config.toml
n_layer = 12
d_model = 256
n_head = 4
n_kv_head = 4
head_dim = 64
d_mlp = 1024
vocab_size = 2048
activation = "gelu"
norm = "layernorm"
norm_place = "pre"
norm_eps = 1e-06
positions = "alibi"
qk_norm = false
attn_scale = 0.125
bias = "all"
tie_embeddings = true
parallel_block = false
init = "normal"
init_std_qkv = 0.0212
init_std_o = 0.00433
init_std_up = 0.0212
init_std_down = 0.00433
optimizer = "soap_variant"
lr = 0.00706
lr_mult_up = 0.903
beta1 = 0.95
beta2 = 0.99
lr_head = 0.0126
grad_clip = 1.0
warmup_steps = 200
schedule = "wsd"
decay_fraction = 0.76
decay_shape = "linear"
final_lr_fraction = 0.0
batch_tokens = 262144
seq_len = 2048
doc_mask = true
train_tokens = 605000000
steps = 2308
dataset = "wikipedia_en"
Each number is 128 + 32 x the weight over its row's rms, rounded and kept within 0 to 255. Layers, rows and columns count from 0. Numbers have three digits each. The size before them is the row's rms in percent of the matrix's.

# layer 6 MLP down, 256x1024, rms 0.139, rows 120-170, columns 128-255
103:082095112127153132131126190088132101162148155137119094109108166170116127112110150102099134117096125177141154145141129103114140123141145141081169164128118211108075171114108112081120155122157139099146141154132160129151120177115169152132077137138126103205086125166132113144179109138090122090148198074110110093127158161136177171118105104152148132143192125095059145116188141122089108151104
098:065106150138179163129148144100114162154160130122135138131133173102145148141130109077145108153145131144143196123122144091121157113055157148155166085133126150131118136162160119117140136100165157156133066164148188151191188157118112117123158119118068129139129129116130174071092107151138138116117095145166114111126143152129089088129189168163134175116088081114183175100192153079132085120101
097:093141142105119099110142170164117080131093097127156131097085090121145189115144154146155143156127133089152109150166106097141156163194131055121137067182146202122132145130107052112101194184072140120136070142121153123111092098167141131169178158179119146098058129164187099107119133129124107038093086079108130135154134150113115145081142110148139119160097096158128164099164129096123130114200
101:133133126120035150167107111136109129113104155140115081086165111096117109116149151211180143141143156149164153113106115134127127081132127096109180085155114094146133101162102090120137125066110140138153138129132097154132145095106140106141153114113138141162128225153164112131107127128126057116155138078072145149104111115144090111100080117088147114079143130083190129160097165208130135137144
107:168129181065119148120071099139161120112120094155125092135152169130109132152120114125123103144150044152171156120120185095090123098161093142167105104143098075156186179151076137159101123183121103134068200080169122095162157134063133160129176155169130097060134146091113126151139124115146125168133103062119165066116099120168181109085123127144109141124100107094164131057101119113115130148090
103:152102126134125179172098143159147082134159124113135203071092136143091099067138149141117116118190133062125161116126075135150124128137128127101145162109134154120165170145190096169069110201134125092132114098169182130132116128171156144175103113129151156158154129139138138161150079109159139159116065103147099167113172108196134101116090147128124137154193099107110098174106132084165144087139
099:105148113124169136112150157169157142112113151134166128136126121153172188208111153130129072048145147121077132121165105105173199101124103117128133100105085092111103161120113169101106162131122166179133156124118082073086131092145157114149123089081109126170118170134174151174144136057121094114121166088135177152153135154058098138142138093109128122119163125113164136102136191095124106132067
101:140138134154119095145213107128136106096145142075167153114082202142126130105149117173140152120137144174209110124119089103122116116115178067138143063155069159087156093146136119158112093128074184126121113128106127110094120153093144145158124112093161109109171156156155130142142123156137137137154123084170141132129161075094232086123144107161115197133131145130162095164109129162176179114113
099:158153078103211121108145118121169105120097112120090127082108203196143173144160084080132105069162158148143150118136128105123130142151089080056089061102130116105145146139105124120167174150100171121121199153139054097144044139221138126105183166094092121113169109149154167140104111095110179119117083125126145179185154117163088060122137181093095156183174085112113145103110115085130192172095
100:125149132090122133101143128134117141111103072173117086137095091149087141113206130162124150147127117083187104119094092104137146086181139104147140117107167065145160105141138141118148132115141176077178121084127088128080158123128108127103181139124125147120040159158161092173132071130121120135161254134062074125138139092131079070106108153183113161121133077086167123119127183149094089175125
100:127131113153133144133061205143165178137205142122072172118087147128124164111107187136149093118092118098073109058140111132132127152130120069158099160080162157112146110071173144105095103202171090166085187124123118152115059147175138131137145165080085143131123091140152126232094164137146133166079100090096137148153209086147084145111140151094091102171111060096102083111181140125138167166101
098:121142158120117125147089066120083113140144136104084207151170138069126054172163122171120105142159152172133071130064087125128138125123132110094135125091115125160108130113129175109140169136081136166172202108145156120096101127126087123113101084139112151094119156120155152161097130148115143066136093152084143116194157132157082169135125110088120124125146116117178099181172129162080101140087
096:157171095140156155120172133120095157109091129168127139091163133080163091134181132144181139185104119114147153171106143117086175160186112121132084156146137088082110108162133106113069159156194106107068162200141043125142082117138115081148177151162163146090096106112129128129091086137156140085131146104119175104139145082104160179129077128146132102111093090142182118161155121126083143128167
101:123165139134080187185110176142210061196179140201076101168095115162129150081134158144076116100092167109135124138143166127161091112133106156093154126107053055155140115116143149119125124125131126111125116218150165127122108105151088131201165112048134111079142146081167148194180132102110106129106138207144117156072060101175079109188129106118136135071183153109100132197146146157127107139140
101:049113180146181085146118059184155160106071102141139116087096175138165132116181144090103122105145094142080153130163134132148102155145167159070161163147109092135109126133130153178140113080098141150133154171120156141178135156142116133029164099165191168060169180137110065120148132123136159121163175106149179125107204111145098134095070142127114113071052147131146165136141194087140091120092
100:093169051076179176130125126092132145144167125124112079091047100122113099090110098142215147108110149170126120120154127102112092168135094151170177128124158165124128116069110184140094108129068162127080120132110113089088093155115122162091164147125079141156101153177091131139135135186109126077153147127128206151117092105209118106114102109090095138180111132190076104102137101153133177148099
099:101128107128108154071075168135125080128111136157143119204112166173121100124097093159095126136079089165159112133148121121171150134112156139176145125126138107118135105159072153101179107172071149120140137065124102130160137104109086155143109145107111124084089123103100119096103078102176155102206155131111142112166087149145153123146076169142120136172142123137084083033085114137082093141140
096:152099167122116112101088098130120170134094162100090047193196130147092113124144153172128085140170131132145104117145191146108113127123114189109077145132158105154173100166102131060156109155122111077086109121123046107128109163075148100166214150154151136101168126136126139130144107096178118124099150123142185074089061111126090153173133094138157126104197112149138154134133136111117109129167
105:182130133084061102094119120094069134123076069156091102124094154060129151202151067136093117076113084134149113104095115083115141102138076144144164184060137078130108156160118143166160156149123115172130096185107132149082090109074118148141130067165100099098099141128121092096176138137161076090167122162159156105117150132143145138107168150122124090118114087086132126065082139158121169115122
101:135152188170150147127067126119141111151129159173144115162109125103101115106217057127103149152124200179104090150126136169138116106099125133122120106155122150102129102122119179166183118135150112066163169156058132098071127147175144157121126124136178169117103106136146137108106126095115084134151139098113139126124151164151096114134161143132128091171107114160060121110153110130171105162156
115:123162113171106120183148124225192138139172062216130076107180123170092120132135152126137110124146081099100141066136065130212141124093107116089105100077131081051132110137146085126102039124119143108068138133128103129122127136164107079096129151115118105142088128141160118165180117134122135133044123113120117126061143158142115146203130105114095153066071144124120115154115088164169111092100
096:148066109076186095128112194138142161075052197087120141148120103191113140089120098130078129063101150157155144102145169183125112103085115149122145133129122087104072059090083143146088127102139112104070145119140119170135091120096143135138104157126134112139139210082150165136139151097060097114106083137139142096176110032109104061111095142137166099122119101091109116147093124137094141111094
099:175116184132126169167120122052109130071076185087092110119108061188127127090070081119151154132115126122105142121067080109150147120150108112118105115116085118099193113100131122158177115108162139102113117149187168168138108134167071150107075105092142082102113141142119143122112108167123147071117172151115128151133128155157143084138085154127096150110116180163079092128133106151170072180144
101:090131130160136117081093063127165154103095110141116121150108137090136089091160205092174090118094133120123092065121120127130111093176131151170122161136162155105110125144120091125096078062131069111108198103159129167132127224100090103173135097095096195108112136092118174207183108101122143111169159159117137105108128144183141132097120185076094079107137114109131083096177088169076071123141
110:114172022119152158150095153130118130078118082089098095090138165110160115084116157139125149121126180095149122119150187123091162138171066182092133157164139070134083125127128156075124171133114155178124068116109184071153104116151146121170109122156130094103069157186120133142085067101116164155198066154127120145139133128122148114111127140124130110091099149118133133125118123134150142186098
103:124197101155067110144107128154175158138125049139118127137079087117143145176087130110115120133130141156120179165154095155172115095155089129116117137143157150195128126158106163108104157136099105163164190154105065159126114095182184099069102151143096072073130125146145141148135117182073052119079064099102135136071149198120186140069139125144147107179166110162170116076123108103163147175119
100:131144083100107095147104092165133194124180125129166117116171077113174180162164085095094114125137100108095191149094144110118095114146117121096189119136131130180176162134158174162165118088145100117080119106125141148121153082140035134179107149152122144122125142082197095146066103164141123137172215153170121125151121143139109112152174063099171126144146170051120115178168100129102166125112
104:106105077107116147099118110137128150140095133136095117102168097136141071163123145141099105067116148139169146150124187149166160177139140083068141219174065076151132153216116172106136164171074130172103134070130121106092180129087158058074105083118129099137101124184119074155099147202099158138170149130127129131092191132152131122123132100111087131186131097105150112156074130111159122135159
100:125077105152133170151101089164138136085158068147141148162120163079155094097104106154101152074159175171155137146103107093109173129158138128146122186129124129113119106181147126180180131083192151152148141179172132066118164184124157095136153132171134102094110106121094137134139102150160177173109130125137066160133145115162122113169146095104094099126160193152126128137156102108157095146152
102:131139105188132057121101135118161155104104153109113169186123126116147120097129118146137158170079123061095133126141183123073114147106146104104102195116145133104166150170160071100099127147140153086130127094072131119147147085138162142121166078164064138153134106131118153059139135170181094136140113100133104142176128139142120104112133107113086183218130082187153106194155132083160136134157
101:133163056117097133149089117150100170104145185079143137074134109179158170123171178147107148092114099113156128155147176096164092103137150102141136153123173126127139116121141166192185050150133161110092141099063145135086185096141126163097190130121147119074091141148131162104173140149141138120092133108154138087148224094118208158150136108100146139165020120071112090121128163144126201082136
098:088149168117121167138071154119166136159141134212135134090140160127104145094196122166088118132046070106165148185141111128140126099181162148106154094090144101193110130126105128125101079130160092144134114112119074103135069129128153163132172074118086166152124209153102113155152110133152162136081106161180190157135165110102158130061166129114098135131123088131052097112100126101105142121101
103:184112105195179157115131140131177104142099175138148164093151081141145166128084149191139101099127088126123115164126121116132133119093132164172090125123169146153107103102129182125083137166175079167119120127098114122181139137159103120117136093107145206090112192143151166183141082163087118114118144121155098111168124155119167141181175130113094112132107091097179140114097182138103154073124
103:133089209174141096129137139139165110134111078121139099149156172103128160129135155146127156094118113134081099191209094149124149181145121119131095139087159212092147154121121091084144148120103103121073040092056056148107046147130130155073101103125146100168180101129180172139117137109166137127107125115107038153108104151122109174093135168134131149072100151154164118111161162103162111131104
098:105143094119133137094172153146107149168213142145132146172152103096152216109145076081153190188171074107114131103094071072149146061180140136121140148167148109156132152140155116048126100091147096118095055132153208108154153174166084140056150116173146161175108154155094108137145156149101107133098149141172057131069129106114077171152134148170124164186146089130142171124157125098130143176124
095:177175151097090151094137111166157136112138119129091163133123197147141089110176158162106140080065177138066066123125192106121175193131160170088144141135125099202144095183162122187118063078180112147180068143159154174186111166098092153143171105101116136186088161165155119191149103135159099150169131092087167130127143141062174130089150173073105167115160146126122145135121118088169120189139
104:128157174142180143211047137149112069096115146146145096142081157129144134123091121127177143096141158134109139109134119100114151159148149107158109158104134158131095125215139160183115157122037112195153043165161103092221173159127116131102098124094141108107082161143118191165130132086130185177108124140147031135120145115147153148127114129157166145196165207171118095121107110120170128207099
097:159134120127124088175210132088138113158128150144105164155099070070160129125172102173115117136183103193155174157134153146135109104109069138143168113144127133144112061125174082149127110113103085105112136051185093141172162125084061078075225139108116124128166129083171170122109155120164169131148135171077069131166094099116211106126166127057171089121175154189142145183132079162047112085103
100:149130116129101117187126116136131145126125145095151122109180096137088087120107148138042131155152134157090158123123124095132170176103102106108124151154189105103145156165082154144134096133226137172048080156066157155212112118125162145093196061103135122102126152128158121131156103093118144151112080133055191130068054094118148126143093177106063157114104147166123167137132122076150083117120
099:124154086148144067125123177111071115100194201125146088113150172106151061130124146209141080094136107113113131111101128116104034148152120109175154154152127136174194086110107184093083110123151131157141168122157144107095118110132149170114191179129127166173141112150131188127079171074186125083173194134164135125154087155131072124134161083126139162104187097113142185168130125141155122116089
103:134131162118122109133139146148143134075159055117160125146195113118118143146208074151157163127101127124132091132167105103095136138105116123171117124135109151122151120158158121104109140146149168120060107146134105088167146143070116100132107162116039115180094112100122122123104109123140159097205100092146147087145085114133116098159124127184162107200108139130152165137136189197090132124196
097:158184165110101090149136117118147135118176105133149166103088104141116149142162136182145107088185150094134110122143114148169153144138161122148136110115149143120116085097116133113098132160119112161002112172085124160161152073055129121107147171160145124116117142131121100204061089202151153166087150139106115129085129107100103189084115153181158092134159131128106132127150122123159136094130
101:112171130059133179080094071076143142172126176155122101149146083158136091131116128156147114195168127178117149104132189141152205161148187130141108127081166096098092099161164113127178156176177128092131085194150163086116149111104160153146149056059120109127112129162206109174173136148155149105129124092135120174115149140130142103174170044130147131159149166105130145139164118146109205101154
101:113112076111103164134099126161115118091102096137148155137157072128170147094099137081118122117141102166154110178117175110087097126147166162094214116146130147124163172137078162097116140166146066099110138158158067146077116151091198138147154067140093160110081147115089126106097124113095113175086181081091158152125061110122122136140214172099161113160151132140162178142134139086098068183156
102:159133104142135122133114129132112128120084131157124118129095147122149129134121081168119101187121127104042089200120114130185067125156109138081134153152121142124168088103101135149083118120140159145111147154113145114099104113133119161165147077084120136130125150177128186123141126167090075144115067137113092108145145144131139162188176118169156142130124137128152122113141148211047076132111
101:110150145133064169099107102124198177103131105110044113106133108112141119134156145124115088056156119159099201165147116101197093079070123096073136164170133110215091134115176157063105175160110136057164059102147168165179094195104125155134054111127132080160155100157099124131111150144106131127161168113152093160134158091172143128166097110121110097102126158129139125148183123142144109125151
101:090105130125144116086092157032139108104140080135084121124190195151204153080067103124171102176107093129082110114105118146201098076150097093123036032071127106110127175072184140109111092124110115087157091120133172077128158121149092094105089140109121145117103146126120157068069163150110092125123124148140168104144017168101127104131083121146140145114117141134140121120082108145121086165134
101:108136112049157050171124154105134125117152121094101136123176146122165096092075139125153146116140176134111144160078074148074094047089073158143125067099115165116114154124075154147020088130143111104141147111162097199103133123170056095132172157139150106116140107110110128126086150120109138162122138123158164115168111125065075084118124092152083120202166147133102127132114110101118102137098
103:143116105112150116123185180160096080146141186066160147139056124074166177120085152146128118136166122129187151102099144172128140093109139138169090129034133143132174077158043137116113121091170159105073169118153084151076096196107084187076125079136149093164123129161112110158189166131131137087134106160159163109136136083135147139207162199150138093145103154132158101124169150098131125139136
100:090118059199117087125105064075078145109110110171154131115216132152149196098108179119153111082123143112142153152133086153159097122145138179122117096198120097130052159134111123163175087163159101108121108094078112121109159099153148099130130169105075178132091158125134120113129135147162089130100142144144116145142096126107100117085023181134151072111123113138132100109132127139143145163065
097:110113116116110160104114166134158126100163236116126138117170143177139169132141080134104081097138140091141118176096142130108104145127112141153088134096122180150071197154111056120075095116123172130130116082088113178095067158121154120109101156097091132112125082133100164121100141118142188147088135181092105170159226170134119147086162123141171130142078099098121073087083146136108100166161